Weights of a small transformer language model.
Size: 6 heads of 32, vocabulary 3322.
Training: a variant of Muon for these matrices, 787M tokens, 6008 steps.
Each number is 128 + 24 x the weight over its row's rms, rounded and kept within 0 to 255. Layers, rows and columns count from 0. Numbers have three digits each. The size before them is the row's rms in percent of the matrix's.

# layer 2 MLP down (transposed), 1536x384, rms 0.214, rows 303-375, columns 192-287
097:148116168081152163140134135160146117098146131116104159162119104112128099074100133129121114105138145178109159172100117147126127133128143096161163120117134103116122155120143131177100058174153066095106151105164083084132164159177125131101093157120109126114144136100117135132086128085137140108
092:162132110127127169129117127142135119150096153103131150130133150179108143141125162125115096123105123108119108131108157117124144110149156151143160116147144160130120136098121101145104156096138120153113129136141110099170124141180148121138101103139115122173078118103136109129117161121151147142
089:129113148125119182153113084158130111140117142124122145129101126140097110098140155106121144142143124088119110133126123140111117151081140119131148138113154120132120156156105104115140120158167104143151116132136119138114121151090175100070151155095138126103137117126154147155132116136146106107
095:089137105133097142150145124176118142126141134149140131137170128107117139116120159119125164137110159087132103117095132120131119124132147118167106150126152148119116087129138154141125131142133138120083107158131109123164125154136140138113153141121123099165142149152179114122151149182134146163
087:069132114128089144128156135126154117110121099132128100142133083132163166147133128134119125090116101094097170130117117102101103079183114116173138121113146124137125160102136156113125140127152153126123118132094139123199125142134076110126128126159099100114124109119186101088133119162112162108
086:141163139098139092104128141119126131157167090104129128114167133091113117109143131089140096131142107102111135133131130145129119121094095131153114118139130175185084157141110108160182126125157118123149090125132146161126149148099120112086145122123132096111125140141123142125123139154087136122
115:158138101134134155144134162135167161124135137128121116139134164109093114105060085113199144092131166135130124162160088102081127118130115153135118158138138133139172166109148114108116117160113140131174166128187130103127072151109151148143104145126126087160125136144137147099153139125143132156
107:148126104135115156161176117120134171136165145144136097144158110160130151114110095144144120078165124137120106125165106096129156093115137159102142149098120111172109155139160088133134127132156154185094101114133127098138151167125150098094161134122139147092113141138150114127102097094132114152
098:155127166123115087155128119140122107104097139132150130137108096119106147128114155111140110115139123134124138127118154137121139139117143128172087086115116100131112130104106113191125124099142093116088085139168147126151139163126128121144096135059150134131131139133100171111178133103119133124
103:125146140117127142129151102122092142149176100085108148127092131092116139110080134096125138138106109120122114149123116098164105128111097124110153142114142147123155152116146128140104108144173103099113116148102142143154109128163175121168142124120181122084124107139138095110117138088097120099
094:107106105144086130163148137171121168169094138149081118117145100076111104126123153109126130143116190133089179104160122136096143114140092106115122088140145118158117118122083125124121175143122096121156095138125114127134139118129086115070113152126147193123134124114124143110117112098108134126
117:103145110154092170145161158145162109148103126124136185115114141128106123114117143155112125137095116128136123130086142140102120124119160112144165118070100175163146130136124130144117144151139111141143094124143122128128122139092161108103139123140147090106123077108087161120102131155133094129
091:128142124107139189137141118108139129074158138119102141113117138091105061164137130091113089122110146134110095142148138173116181121116145098132119120173151173159142168141127137108120101138141175133147144107110136163146113154116158111125126141131177115144127116095124133150146158140112147127
101:109116153122130127123098146160157112130160121105138122126129118106125149133177140114097127164133112116119110096130128130134075085101145106144119104125154132151130158146125191113146145133152114108133125144161150125111110122126118100132168121097125106138145098170115116140079116125115122123
087:091097126108133098104123142129148100140115129182104146103093122096173108142100098105147117110090105152139138111105101132122153093146098157123097139121132141146146155172168180145134084115109178152088164103133152124124131152162110168125138155134193123114132110124135138146097165111148141155
109:106167136107143139116155116121125098120117112108098134139113147138093145123161090112145148151130087145131087148131135129159114127079111127147151108099111117094141159139131130134123159111129143147168110119165112154109158126153155145101148135159113107162153138140134139170110104077110104147
095:115118151138111157104099146136111121123132087108131159138149127180142120143141118126139100130155071135111118140130088122138179112125110127130146132126134144195098114161149119083102163124120155080086131140114100133112128134160150120146139128101128129140144082117101126159127143133098151101
107:123124124154108133113116115122106110171155108141123108135159121108120167120084130139103121160120110110124124101153135146154089118148143140094099126133108151103098110106142156193098147151109107111126129134155081120107123131113143155194133153153151132151121120145128123114123144120095122130
106:141111089194139118130101101121100123116122180092106142135114140151122105117128106145168170153155085076123113106119063119138141128103137134159157126158082154139170174139103140173148127108148111150126156130104101171084167131155113140156131096143143097094144142117110123134158122163123084134
111:135158155128133110177101125145103113141120139116152109128146109129167109054122192112139161177129158109132148136146134127180128140134152126149126126147131138111142146137133107135172129193118127099114109135098108146124132100111140148084118116108119073140110077133172092142109127174137136126
101:111141105128126137164118144165143153128094133114151147152151161077117126166133158107140148118153146134157115138109108105163140145088105132129142142157140102150129127132163140147133126122155160123142127101175165121129124167115090162139112167139129133108127174129131127145209186139136110144
095:149107127179151145129109127136090135188115126117145129121148140078137132174133142167073147146131104142061105120139179123110118143137119125119145103099089135161164141146140103130131118168116179133144158068145157143191125158142115111126099109122172179116126156110108139185146156129141137077
090:149144139124083092101117149155142127124148139136107160138119154159140135123102135131099104158147126140139134098104136142165147134136108151153136158097148102122157137102159121095135083105139089073119144119114127130140114147143121163131126165136135117116086127083128138154099139187100123109
099:109161135101117147114151097146127143138147114134150142135076105182117133109135168106155162112124146142155073134110147118122178139115156105163103145108108155157156118170115133140113118119134176152150140169097165114124128087158131120115121113153080124117102113134121154108118180152093109120
086:144087153119102136130143124121115135170109145141078097139132105127143081160122135138150116163085117129137155151167147131147102135114123102159147107118153137118153182141140153124137124128133123144135114135112154141078129186156166145085153115117124141163154178158082152163142147125137211139
083:132109121145146150170119089129115152148090132155126110112062113124124133113170125133125174140066138149127114163113144148153125168131091133135165132139132118146121092125125124164143151143131100133154132092091128113099117138117138105124140130142087138140142161140113137121161155120134134105
096:136120147119140121124146135142129134095107099169156155164139157125142124147079128119136161149119109128145148158089116117147136120060113138126113104152157112112146137146153142136115143126135134129142123096136124133133145133171150134117102127083122075082131133154140124122118096129149177077
105:101117090075146167117128090163117133146099093114168134111191105108148164131151179129140112121141107146131162098106144098141158118134155097108110113119119128199125157149144120110150127101122105160096158123116165127100104108135131139106109136126130127135149113152112122122130120112154108109
106:158108187114120164106151115124099133135135115084094147112147131162102157074121118081124134123186139114115132131155165084121151125100106108153124115131120123110145154138124141147197148143117117097083138136119161123128124142147136118187184129121106127129117113165090112117149128122094152082
094:098088098104158153128134171137065142111107173138145199129133106139121157120140084098167127148147157138165150138137088154137099158138143111104136123149123147128071137158122121118160110140124143107149152117167110127143117156112104150144131133137110078159139113096146112133148105126101087118
109:127123115127145122131095089157115135140130118131099142162169146116120139115137144139114113123071165156072136119077164116165102121090174112126084086140164110125153119132135128144122084121193110133157131106153102155158108136118173112124129129120166148117141104087123123129074103143130108084
086:120172110117120153147098127143101122153119139155111157111137146159135105115114125129126110128112143121126145119094071119110131137127111130086115090088161154151133145128180163139141106127128116101111125119121135091192104139134132140149107142122085109151096158096123127064125107150103119114
111:116149137135160121142130169098113147098100093142145135151157104094113136114128112080168154156163123140087170143144141153159117135116125140156143116122119138140157193124177131141100171144110097118080156149136102098148113157120116105142153142122113126142117093139113109117111160113151175144
111:093170139135112181129114119117159150147107105156157158170120124098105128126113129100138136089130124119195136126131093134117129161130147132144106114148111101160137172165135131152128108137183086144146130139113155124109150149114114121125147137151153155123108124108156140146082158138115143114
097:083124163135084109112114167146084151070159138129148120109145148138124148147144130102131146135148155137139136109120138140131126115116154135097096185092153121145115107109123134125096128128129162126127132133131145129128072146126119135091173117156121113114114089094122128154145144143135141130
099:148116153108116161106163092160110129158139085106118097121120117111108130128137175181158127124141058159135106120134115119110140147164154173066133130145111118141123131108152113117114153135115116124140124109141155159120110142125167124126104076126091104112093168113118108140090151121151073146
100:133135090116121133145134125174071146141138109143155114123131129130109138102179122143162153125121138168060154111166161118096127113102146127136105109108082141140146151168159138135186123112148123115082120159138136120093151127155158108138112101126166149143147166164156154168159127143136139118
092:108160113102194136141112157140083146122135089125168122109137125143135157125145115142144102143135121130130117131119127114113119124150162146108120148148117114164111131121136136145125100105152115143124104153135172164120105116144146124110130115114158147162157158133138135151143091169137175135
105:151061126115138128134108179137123186140125161125118085133150180144104133147163137139115139134109128158132098107137095174148171115095134060100081072117157142139123136113144092136130152129126144125124134111110151142116142141141110140116127145138136160161070094152166149175149140130095153145
096:144155168134125119118110170139109096109113111160100118127119147116120134087155090093106143141157152077113133135136179127132083093100122124121117127111123141141100182123108148169117172090084097145104104131093116158124152121156132158146155131122182119179146130100136169096116100117070119135
105:145067095128116173116154099138130131104146103122125169118156122112137165112095136083108128151100152169145104087136162138148129122125159146128148108117104143126125101145135099159132126127089116129153117111123146133151155115137119102082102124102133157084131139101154122134119104101124141157
090:105138118162113118121125139127158130108114161160093106143115136127109144153145132092126130152073105106138082107133136139129086166115106128118114103162106127107106142144118166130145152091120114135115166102093130102121142127132142158147097127097105141112165087176132104114150174097159157186
102:153138147117120128128151146158151119087125147120112150117121143128137136128124153115138105110143147109146095100121135105120115103137190105161109139077144156105081159143149162136153130089168126109160134113104105116140144119111142127115094122133127099159129129130111130154119115099108169148
111:118138130134105162118159122142134186146128087144104112083159107138110133102136156142122124156110163114111122095117099103097111159126128080136136139113123172160154103134166076171140120107104150119112116123077088101150080114150096137109081097142163156177143120155157105114117147111144100181
087:154131132155170154130133115126106092119135095169114134145154138124086114133093146103124138169116162139129179139118164167130098100121127117122134130083113121104126191112115118131128102137135157138099117132088138152157106123144085144092136085106125130159146139137107120177127128113088159146
099:112167110134120084119113124121179096176142134093117136100167107132111141120129138090064161107086150129110141143133084103134120089134142132143115100093128129123101106140092131085102082165120154122135119104125143118119115110087133142111091103120139091162140155118091094083109128135145159132
106:139123097107151117115130091155134154137115127101086119099141134117100144114145140099103090138131114120137083136129169140103148094102117134175132130105145100115115122118168145162095135119133145134105147107090089140122072134128074173097102172101164130119105115128090112105110128135151089142
091:124155147149082149114115142155137142142121157121105135115121120075139127165170127114066140135140123124128141142112071136152151105129089135143126179134135139138154186156150134104107161100118099134155119133160163133141123120158087149154167155137085135118140137145134105113119084117134090096
098:119136142146122140164122126084128114146161119113131121109119117094138109120141140150146115162129116070155179155148089080146117125144154084131156130145145101132136116123106126133171146120115140120113155154122124082122124120113130073113165124114071155160141145114135111114125155131067141150
101:112129138121097132139162121119148129118104143099115121095102139072153119121154131115121152146108164137142149073157144159145126141132127110141181120165143145131139099141132109120124107128116091114165093165115136146134117178117094127108151114118148130075166132154119127189138134116129147138
093:155119118142111088096105108133125164112118150104097125090146159157096120139160096112144127127097113153120119111086121116142163149115125147105119119148171079187146140125102125168106146105125104121153093146145114144145137143161114157130150117110178093137093138128178136128111120119123117070
098:125131135107107085160128147118172121143129126090158155136077140133118108159113112155114117092147183154138123121101114145142136090083119147107110091141154145163125137164123128118151110098124138110124139124116116120165113125103150108114166129109145169111126127103129127105137141175148153174
091:128113140125114107160124103149122134146114119118132158148164122114135144120121117124107098085101123113162167142168118111119123074095094165112124124187161120103163093137128124095149106108116118134105110115165149114100077123177129148111132171114105106081103166132068134122162107152135111104
085:154100127135124132098137062108123176144102103143142120093110106133119124121136094098118150110121120124141134126145148080106158154116146160173107062119134115143173159139160101107069125135185111139121130133103131102087146132144088152104138116115121084146125151130148111108132150139106133141
106:141119141145134133128141103142085138095169146094138163119173173144146125144126151101160128104207152114157133157198134119149119138120110124160150138180108161137143156111100155146137161179144140112121113120127079131134136145110139148140107137087119118128141187113144105150083112135118130110
108:123113133105123136146120092112154112097112148155122114157147149112139100114103134141114127134103152117102146095170144126152105155135121071158098162107130123122069088128094158127121128125142131138132153129170099135129125160116109090134121149085145128120164162122098126164141132141146145085
102:142102153120159152092189124130087164141130134149119134069131150120135148125151137117114160122178122164131153113138110124104114120112118140105110167106164121095075135111138118157090142142145142157140134169092114122107060113107095136116123161127136121127124137097149162119139125115140136091
077:149152128154064133139140115178122184117110129092072141119125114121150101140122112096098109129156146131116147138090136143134161144133098108153097142157155146117114099119159137115128130097130125141120089089125187133138109104161091152151127148127111103110125096155137108159100140097163119112
102:109154115146134134142136137116122160135151125139135104106123147122144146098120119149117080124136123103172136116068163157124140144127123129170102190118102180148117117109168146111141099104111128141116081132096149118143125189194101158116095132101139092131116095152109127093155136124135171108
096:115146164134094130149165129167102140150127074136122132121139116151164112107130131125123120140099097112126130138101133149145098120131144137117150087108149163116189129152134180097139134162124151179116115114128124106151106120138120111161078086149151145165134132143093121112116072124133098148
112:134144122119121142125151156160152121151082091086138101087127112131085126137150136156152106126143145121127146133115117127158138093121128127192127110155130161098145142146080119127074132158131170111163117145147118142143064121179087147094137169112142123147142117102118134114143086136110122122
115:108133154126112164085167129128114126100121135126121149108144122132154149055081094122131115115099142155159091128199159131140138140111131090109163155128138126162123108113058167120113113159147052116144116130113179112146110135085137096104134106101121126162107115101156152153090116107122125129
111:099144145149118104107122180119115119160168107121158123154128130109098115142087155172130156112140076135136080145105100125125143107128137173131097105152117163105139132162110148134121160116116114115108132162137172158074076104179107105085110125159095076143117129149133155155149093068137154113
111:159149080100175136120141170131159143145152077104117134144123146145101165121137179120141115114124070151111131158121136115134093089142083170119127116050116095143064106134133145127115144116173129075132144130064133119129181164169137069167149153126151121103130161125118143125128133132128114145
100:137055125121109127120139172168094133140115097119146120088123134129104154156133159126150135156100121112127096142111106097141167114131092144083115159124098115155136135140154135090141144105179124116120124135161126109111138121102157107114171134108103150125132121090100098149154126112109144162
105:131127128125146180141078080106163155128134108153130114119119099181090142153121135162152118126123109069102147090161121131117105142127099122178152130109105141118177128154158157121123124126163134088114164137077097163104152136169131139137184106165115132154136128141146113126100090116119123131
096:100130143165110072134112126087137136115137131121157114143094102107089140123174098125116136129145145113108098075102146109116138134124131140106121158088149104127151106087139105139162137072101142146097149128134116130085161083135130108092114134154138082144128164155117129110078158124111158115
109:186126144145150154156143146075146149080117130075155138126118115165121118095159109124079139119154142121129138140090138101084125143104162133132139092142091150106135167086148159128146172105181099117129102162125132113133131115131095108123136165144095130176125133098172131085136102156134104105
105:104141152101142119151096130076104120148081137118169127160141084135147127084185103160128145118151125110144143103126122108140119138103113148106119133128146106157070116106111128111120115114154140084138126127104127162201129112190088141168092111175136102119140131156122135123147118137158120134
106:152184099120102124131092160109140115153155127065117117147139125136145147152118112111136147182136161105167129115142099104093102107153123098140148138125110159128135163114128113158150094134173121143159115162130137122107157179121171153113128128128135131139132138126129139102149120106118163125
086:118153128148097155109128117180112116097144122103130134117110142117132102155108137142141148110092073123123153112113094154127117156107102114120128129160070132113125138143125163149141154165133106140135146134117104162115092128113123121123116131112142085119101131107137120163142144119176139119
093:108151118107144119104157132108062144133145092114132130140101094129114104119136129104130141115143083122144156120135131128131077148141101168148120124132098110141155167105174093184135100147138079074110129125133151124139122112113047067117109122114122118146135133138135159142150125146109142121
099:091126109114134106120054167156149130132131121148103125167121111106144125121155150137123097122147112142088121119120143136135133121128085134170118133120156127150147121157123161128149108147087086149147109116115135131158109125086135132139123113139144138093160155142116154140092172072116126158
# layer 2 MLP up, 1536x384, rms 0.218, rows 304-375, columns 192-287
093:150127102090104120160150165141136104146139128119183101146119116109113128137107088124137109133152174101121099124126110164131081164120118161109131126142099108124140125119136126122163117111135149148126122077126145151114163133079122090117128113156119145143115125133108109161156132149083139109
089:108084153136116151119093167141108137140124111105122095132099101103078086143103113118134107124141147138102117119108149130112149121094146139113128114109145100129119174128141168127120152099122138137127112140134153120081126122162136183140120154168134131131133133106089111131176114133132097139
104:148149073127089123174147073123146129160132139091118112145155116110097106123123101121143109137085147097102163151140143147114143144174112150121139159179079153113146136077114145132123116082134170143091127115096124139105160086075107195144099146092117089122110137152088141095147120105129138118
088:149143108121134138116117108145156126138129121133124107122158119096107131142109100140123122134165143150109127127220167115110115107143098130120142117142076129110099112147136135113102133133136137112128089116152136118140115152117150155100145123155129132128115065123123147114122130130076117122
096:144131178218106168116102110110168142086130162075107121113159165124125140130116145164114105158133129167099138141149125106135117126113110141127107087101157132098108135141155121135108114127140145119116160108144124115135113124111129144145111132094150140143118070112117122084159114143130104152
106:126116129094158099183161108125132110143123118134155150121129166088155133123133103114130127094179153147136093224167104129141160136132126146118154104115154135136131167120098126069146137136144123121140127135109119154146152160110100135107087114107101108157143129102101097149121127141125144128
114:095079086086144133120128126076176136129118107116166105148131168146169080132098095126115118109137112113137129182112125132115116145115143123141111122185146130118143118152122123110141118130133121120121102139110128098126149112125151110110151170167106131123169138140170157142149134132145151168
107:166098121085128159147072106147195110130141148073161125127151072132133120155157063125137127158139088122107138118127129117100107096115159120107160115154151183114123108039109116104133109122158128124116127171114116163160145138125143167179117157111122141110150098139130158111143140113159146152
097:127119129113149149098159141056109146121161125113112096130107090088128098090119109145127175089135114124138128158132108115121107141122149072140136152092132130133110087153128148148131162134119135110117123197145142115052130171107106124122087121113130115098137115143143155194120148124115110109
097:130131124099126131145151171135132158119100131133121096134158097195108117135153143134138122126133142115128098110118146142090136153099163125123141099117128112136133138112181153145152137139101169109047123099056111135124111132122143113115055143116112128101171107149143122112082114138154121104
116:123127141095115120112116169078156098108150141115137120122106123111148147097133074116167208115142127126136093165111127118120111169177134096111101139134130082128148127124146117137173094135092124112092112109079158098143130136107148168186119112127153126164140100142130131116170135130124084120
095:092171137127158086113110100119092142115065082136114157095153101092080137112120121126118096149141099137086128112109101084184158103114152132117112143122154057130095194130140122131112141130111100107156080144154133139130105114087154143118126112107101139092166122171140177109099126112148126107
102:106100154131131135128140108076122134106150149152144089104164126157098111142142156124160101135145116146104090155084134162127112132120147127120167163128131139129188154127131128074129111147142133118176082124106133116134107109142119107147112137137114157107139133126124117141117124145130124091
096:132110115156102128090126118137099133114131141111128112137127105101120085083109167125121133094174212162130142210118100109120149156133122162100126142125106146153145111088149149157116122070104120134155109119120161117152117123140169137138140131123110120095180107158113137111115140123107161122
117:134140069092114126115082113143078159110177126149086188084151087131169138131102136126124136117111103130122075125126145144075140161134117140158147096139091157135086115143127139132137127110099134144110129105097164126099112142146098152103099138110139126140082113134127134107153105165095100123
100:104104160092160108117133120162098144123123153112153124186121108120137132143131079172113096160133143106133169118121140156164125159131166116152096163155126112160144112118162106126151122132137171103123147096132144145127123064142142122113132156079171121113090124130160159147140098128156095156
095:150131090119149120112169118115143175116129152143127141134179139128130167135183123117147091089101137178137139101120129175189108137129139061123155089110082124110151119160138164134110158137132126135125136147154144128155105163128109119115148140107100127145150149166158094126084120127118110115
114:138130118118132090113170118125085089129151113136116081117136140186084119106144112106127130174108167116147076178131144112129164147154138168124130086129110101124165126141147130137119119109097160113125153136185129121136184109133129121130129118116136105124163110120107147170131120129110141164
106:165126139111155141143152141147110158090118134121133162167120151122154141115127172104137116127099097088114095094135104151137126172105147166164136122124114159130118140123097131136119193116099162077097131146140113155132123139142136116107097138126162142139135122105127158144127118135093125151
098:129118142111116133109069122121124171148087110082132146147159138105192092163134119127176090097124107143150081158131121158092089131141113148131134134126165135126106137150112147116139096108094102116085093145120134110109101137107131106135231152119134100112087129126137129121156148135109100111
102:109171167091130135121104127058156163110090158084114115109064162147131122115126109092131217118123140092097129119156140052134076097090104130158084130086070110119117102144161125114079174118164144105126145096132112160143169134129112094126135128127121099137112088141119148119157139152146107108
091:107106125105106131124090119128154086120111155108156173113120129088155136131175135110108124158116121168148079077148113121108125106113139151131109119151134142111093160147158132128156113126140140103147140127164108167107130131145158146134124129127090125135145131111102151170111131147101102135
097:083142100146114134098105086115106159080126101113177092167111148097155143129135107118132136133106119160115099097135131134155109105115139147141162140144121171106126139129117106069087110169142107153120118108118144104116077115118129110107117116134110141138119123098116133117130136162131183157
089:087179102121135153079165127151142112125151162115111130120136113122179134124144111149101136129198143153120162141152124161102171123118121138137106138115125161112154147119112138128116125139140103110108124130085111107107113110154137125134150117156157162130105115104137097162112135168136087092
078:125155142146131102149123120160134118110127132105169106125143117123128152128108105180150230135163183124146115124111104127095174090085120141131154128133144123080143129163098098134114116119138127124115108142158126157122149137094152106133173089140145119080133140150127134128146138164119152102
091:118088113100129156126116123116130104113145181177121121120113162111126111130137151134110109147142148132133108120117106104060146149160116132114127105181143153127157127128105124101083121161152128133131115135120133095117096123154139142140122166129083236101114076116127129118133134193125137147
103:065152140137078107111120126103099132123127201124158078179117153142093111123103132133158145119140120133117154130136133124109132163145136111141116131101130161125146107144153136125172115126139093092070120162080160147152100106151129114128094122158143168123136145167113102141069137103144114125
110:112151140111133161111110142081121108141147120094114158103130157139123109091060141142145122123109155128121139104148128120130090133086107183132108146192175169150128137134133123114095206128130126111145091142088096074102149141130160128122147120120127111094138125139122120111134126147125123110
101:147116151098151151148108130140235192109108112090124117129128073139128110112102128151127144129119171107116103166108142142125165129122107137128134134094142116141135145138134096157154125103104127134157105134090142110146187116173135145131110134137104117150155111097090095124130124107094157114
108:136173130143137175116130130145112086104134121150165129138130138143084082088133115118117136111113134145125133149129147105082159136124140148136146101150114138139129128129147177146060125087091088114131140134163112105143168106157173112116129101192161151149182139097098096152146128166142127168
086:108102104140121125139127115108135129133144141135115159126134144141147101109131141174133145131148154132132160159123180080174133104122127153104155096136111137161187095098177121144143118144118128123125146134095104141104114119152130162162127113123128110096116152097097142142103138093170102163
114:114108098155154125147171111118149128129159120125097164112107166145121109095082147130091132171094120180128113121114085133108108189107129152115108113135103113125122142129125142103090164124122131138097147123077134100148133136103132145125120116120128097111116126111074140094085134113152098178
105:109133125118129137098128130126148118103115091124159118111109112165128149068109102111150089108159118136148123121150133137111155124140154098171096151119123144111115086080133126121088138124118112132132125134089112125110147080132117149195133124106122130147114115158178094150102138098033108074
111:107106144162153144159136110148085145146136151138189128096152158131147069130149109181139148113100185141138107111131106119167125122120126185179123098140153145102127162123127104153125136140135120099128115120119091114156139117112145123102142130123126100129112097100107142142126150161154098207
095:115165124092095137125154118144113109117160084130147156131103168100072132151145139113110143123135120111087111096138121079157134155110129083135121130169151102121125151136165092109153122120133124129157106083147110114093138178147144134115138137145082137100114099149150135169112142129132138162
095:135135120103175115117080129145087102131125094103148093166116126124165130153131073149121148135134119126091121132129182107149141138113139136110153159146147124071182154170147169161152156114112155116143114156109065130131187153143131136074167146100106146120099161104159117133133122128123146112
084:130146078128184149114031129112138130113113142143144106131179126110145134104157141128134158140155137128113087130145103111129116106100129139089109163110133151074115119104139095109147125133137117202089123170144112137115129114138153146108161087115098143141170102156130117116098155156148078108
096:122130131116129145102127125106106166154112101158179130149132120123095081154127111114158125116140118137123124133142120156145120155127114103117133141159082123109112113120099121127144135134160112145107100134151066125087104159154106091089107110127108139150140108130119159120151118107113127144
093:146138121115140116096147133061132123120110197091155136176136104105145127156158134101107134137115095116159122137117119114134132102169128200139149088170169172151138110132140132133124125082152137142087134122152141115136131119094137125132126178109120093120185063122101136127124110153109124157
102:102041123110128139115110098105146117113137120122164138095174143109126121156098151125137110088142121145129103166139163112096130112107171153137110139147134108112171120146151121108113129135137102125162128138124102100127130118110110123106121138105124142103120131087129128113141135203111135117
089:106113155122118110126122105134118111165163112130177159123091108133122117130152111121121112128173166115122132093124104135141154098133108111103122120165140166156151130160156113143087141113102133115137169128107108122167159113160127130120119127108117120090053157093102152146121114128114169076
101:184124109168085117169122110141098139138162135108127099124141133142136132127121100105097149163145123105089150116098126140129144164112114151127091089140135108130130159115164103136154145154121154127118142148115143102080140159095144155184143114174111124137104104141108117116145109144138171168
111:147118142164109121140130134103127158115136118113101123131144168127098110154160140154121133095152144143116140106127138123127121102141134088152101085108170122111124133111121111150164174160108139129129181095127135110152137137119148150139140167101089117119140100127134124134129145118119139081
086:121134152117169143140123122126115116149109157142170160123150132074113134139146124111127123152145151117130127092105137120120125123148127112119210115094145109133142138147111166154103106114111108119167121140140122163127073121126175131165115134122116136169119041131123159115147149135106118130
094:157145159124156095170168142166127117150115134168150085130148115137098055104123140113106122123122162072110109131119149112097119141084144128135142127157131141133156169108122108123156143174111128119135214118131137092124147117146135113135093098126150182137133070087103145123134115132122112134
098:162100147089097113158122117110160114140108130147152130131116132159109133125101177150138114121100133103121090153133094127121122156159132103159140120108164131115156075156102096116110122116133154155106114136154132078134127156108168140111108111128106151141139157164118114084153158129155096118
106:138123149135159113083110107122112137046146120130113122113136148138097129106123094161095100110184139111126150123135159145162122128115136084150131153134113166147115123138124164107120144127127112125091154117119135137114095147105097100126124112130125096126135072118152145132130134110122179123
098:145088146121131124112124093136179122123157105140125136125130131125141151117119091103089127123079136123106108103141134150112187144129124120140137130157121132113132109149104103144119096120127157116109132098065082147179101141102137091149115097126152135131094129163112144108090132146131122133
083:105137143124103138096128104121078135105147132140104151140113162137121140086133134125127131122103147108114153101139111136115109146135140134145165137100139145125120068143121100107114101114095106145098111103127113115092093141114066122115122092121134134092150114149090122136118112122122143109
092:157142138113145115180116142115171167134102098134146137131124109111153084168119103153106145127140087168143133092131114101130155101122124171112122131128153129149117144145125155127153138148167162129117116105143154108089096126160107118105120171117176148125125157084138137126095149133146161168
101:116156097101128152119081084132130114129128191134153133101120134125151093108126106106165161137108103112128129104171123114139129121097155154095105124124132111088108142144141136090169129136114151117084145149173130137113157126076128119118124120137136084107156147154110146104150116135124159125
081:105151122118114137136094089124138081148120161132164116130111135130101146164107086146097113120139134141115133138101100137142117107153107107089154155130138105126105126147151182050130112119111101064117089149162104130163107140129133081150159154115115104148103112107161135164106111143104176088
092:115129133124142124135130125109134129117108175162158150111175146146125127168116117158154101172134101136156146122137113120106119107118132099137145150119151146105108138155141103120119088095127155110181116112127096157099115121138152123133130164124139171127116017171094131168103100114100140130
105:139104122112173077131128143099126139126140149093115116164177117105112135065127132141152165153079131141148109093120134121134088200162156114139136160121114113123144126165130115121110149146137136126121107133101124121117146113100130141175141152135102095139177124121134161144144120122114117136
111:151163114190140089125123131128148157125128135143131087128104147139104102118095144133108126129107113106129125097148114119109126142153116117107167115099133105150134084130128188094136147118150137167104139106111141142158148069109150151119120104112150142067134128153134123140103106140101134174
096:138116139127110132158153136092179163125140127155145137113110143108107129151100126157088114123111115091107159125119132130096064113145145131098123099135136131150163118117148166112099134117139104133092116136137134070156120118115120126124144178145113089136171070108152178131142134132151125118
091:133119129126152139138156132151116097109145121121159139128118132146108128118083120165109143117092125128116126152209101133153103107145146116117116139145123152115125115135083085162109150101137136106129111169110157125164108131127092198125100105122123130122094110120144152104128137143128180120
099:157162138128132120151143166146091108121149120096141109122090144134088128121127110146101128115135113070111157126120119101120140117115113143118106113183104123131121162131082139138157163130132159130128168120172158160166125099136112126106110136136113142162121084124143121154118123130064119115
103:088147084120110120091122109132135157168176089082121160136124116120135126131098131141133110173115112134139140101136134158129109114153186129140143111153139129128147141150129206169118162100127128129132115123142120119131118122088118145126148141154164107132167145113122132135133147155146125091
114:156115127121142068129139095123108139135113140157071107117168180117112090128105109114117151167121099180106128121121147131135123139140093117142165133160134129126112126130117105123104166105106158161140137139112129094148156128156101137117130150145147117153164156085130119135137111118110136114
115:086148122177141106104141126148143148128127086121115096124117145107157127061167131132110117133147135151102107110103105101164112157102135110105141113111132118093134120154143141109116093124147142127107117157137096137119138118143129109111123158116102136126129132126149155130052070131130131113
112:123126126200145120135141137091130099151130150120170131096129159150107150109099080180130155144165172085110137130121138131149090122140166121147127118132130151117123121133151123084123112155138143088132126123175146141112117103151164154123100211107157091123137155093111166145137136151133103125
113:112089149149121122120109084118103109152136114130146170129145143149097129140094156147155128080134134109118145156102106144105125104137131085155127123130140143117095113110112103129120111142184137114167133117132143156097123126146127139146160126088115130126143177130134099129150100115064090135
116:105114082082138097156150145166140147079132151171152168147118101131138115160168138105126120084094081140112151102184099117160144119133151141178101133113162126083134120113160118154157128158123191167110153135188117098128167127134149086144134104129119135095118146153114137101149126130139106090
112:159109121116151093134116133106098134111111155106110126108134133137117138090128144146126145101101114126137114141165139130114082150129148119156144116100120111103117165145121199161127119127134136153108135144089140132109203135088093171112142157141126070105184137120146140158127105125119113110
100:153157076114171121107129132156102110149140131082136131110113154110110098135168149131140138142111159152116154112137119133127124160145148152107134128161112132166152096136114142056110115108153142140151114179098148167139131155107106137089098138121150130083144114179129139138147125111154090182
101:153095116110160143111092110153080121118114176156104097115119094114096174142099139134118098134143110107128123118108153130078127153130130146125164153112136176127145121166152134111120108141139132127111084122152162108033127139128108127125120124160084124135127103162129118132129133166094121147
099:093147152128111145113106094118144146144128159143145162077130134112108114149143133112112163118159131167102126137152133151119127123123133107140099094111116120194097180150101139127128141132149134138148103127130096159114149144116196144181163124107104153127104129119168151128131138175126093114
107:112140136133094120132147070150154145121166114105148118125115137155123150109099137109120146171173129131122110137122127155147158116101141119145147121176119098160131151112071128129152133103136121120068093116131084150110091170143134168145111128103142151114112114120120185139165084138130109126
085:109173129167132138104149122157121104092155142109133136144121125114147133063129151126134137117148124098079123122123107100104135160097122089120103115116162177135123133153133100024103120089106090105081118098165123126099132137118120109194136112182116121098103136133091122152117107112144093105
091:107113127132152142123116141142097158094135097168104148129146112113158098133164165079132151089142130144143111168103112085118163127122118128113101149123130094122182144145130148134141119122111152125100131086112140131139131120093158143105138130137152115114093126128169136105092166122124103123
104:088129156133120104121117136117157144137116127104171123153137165135131145149132085149140104155128143122151116133165137130151064105154176165090123133132120132132096130158105112116099140123136100124052149153133123156131157113123169113128126212112134095164109158160157129137139127099131065081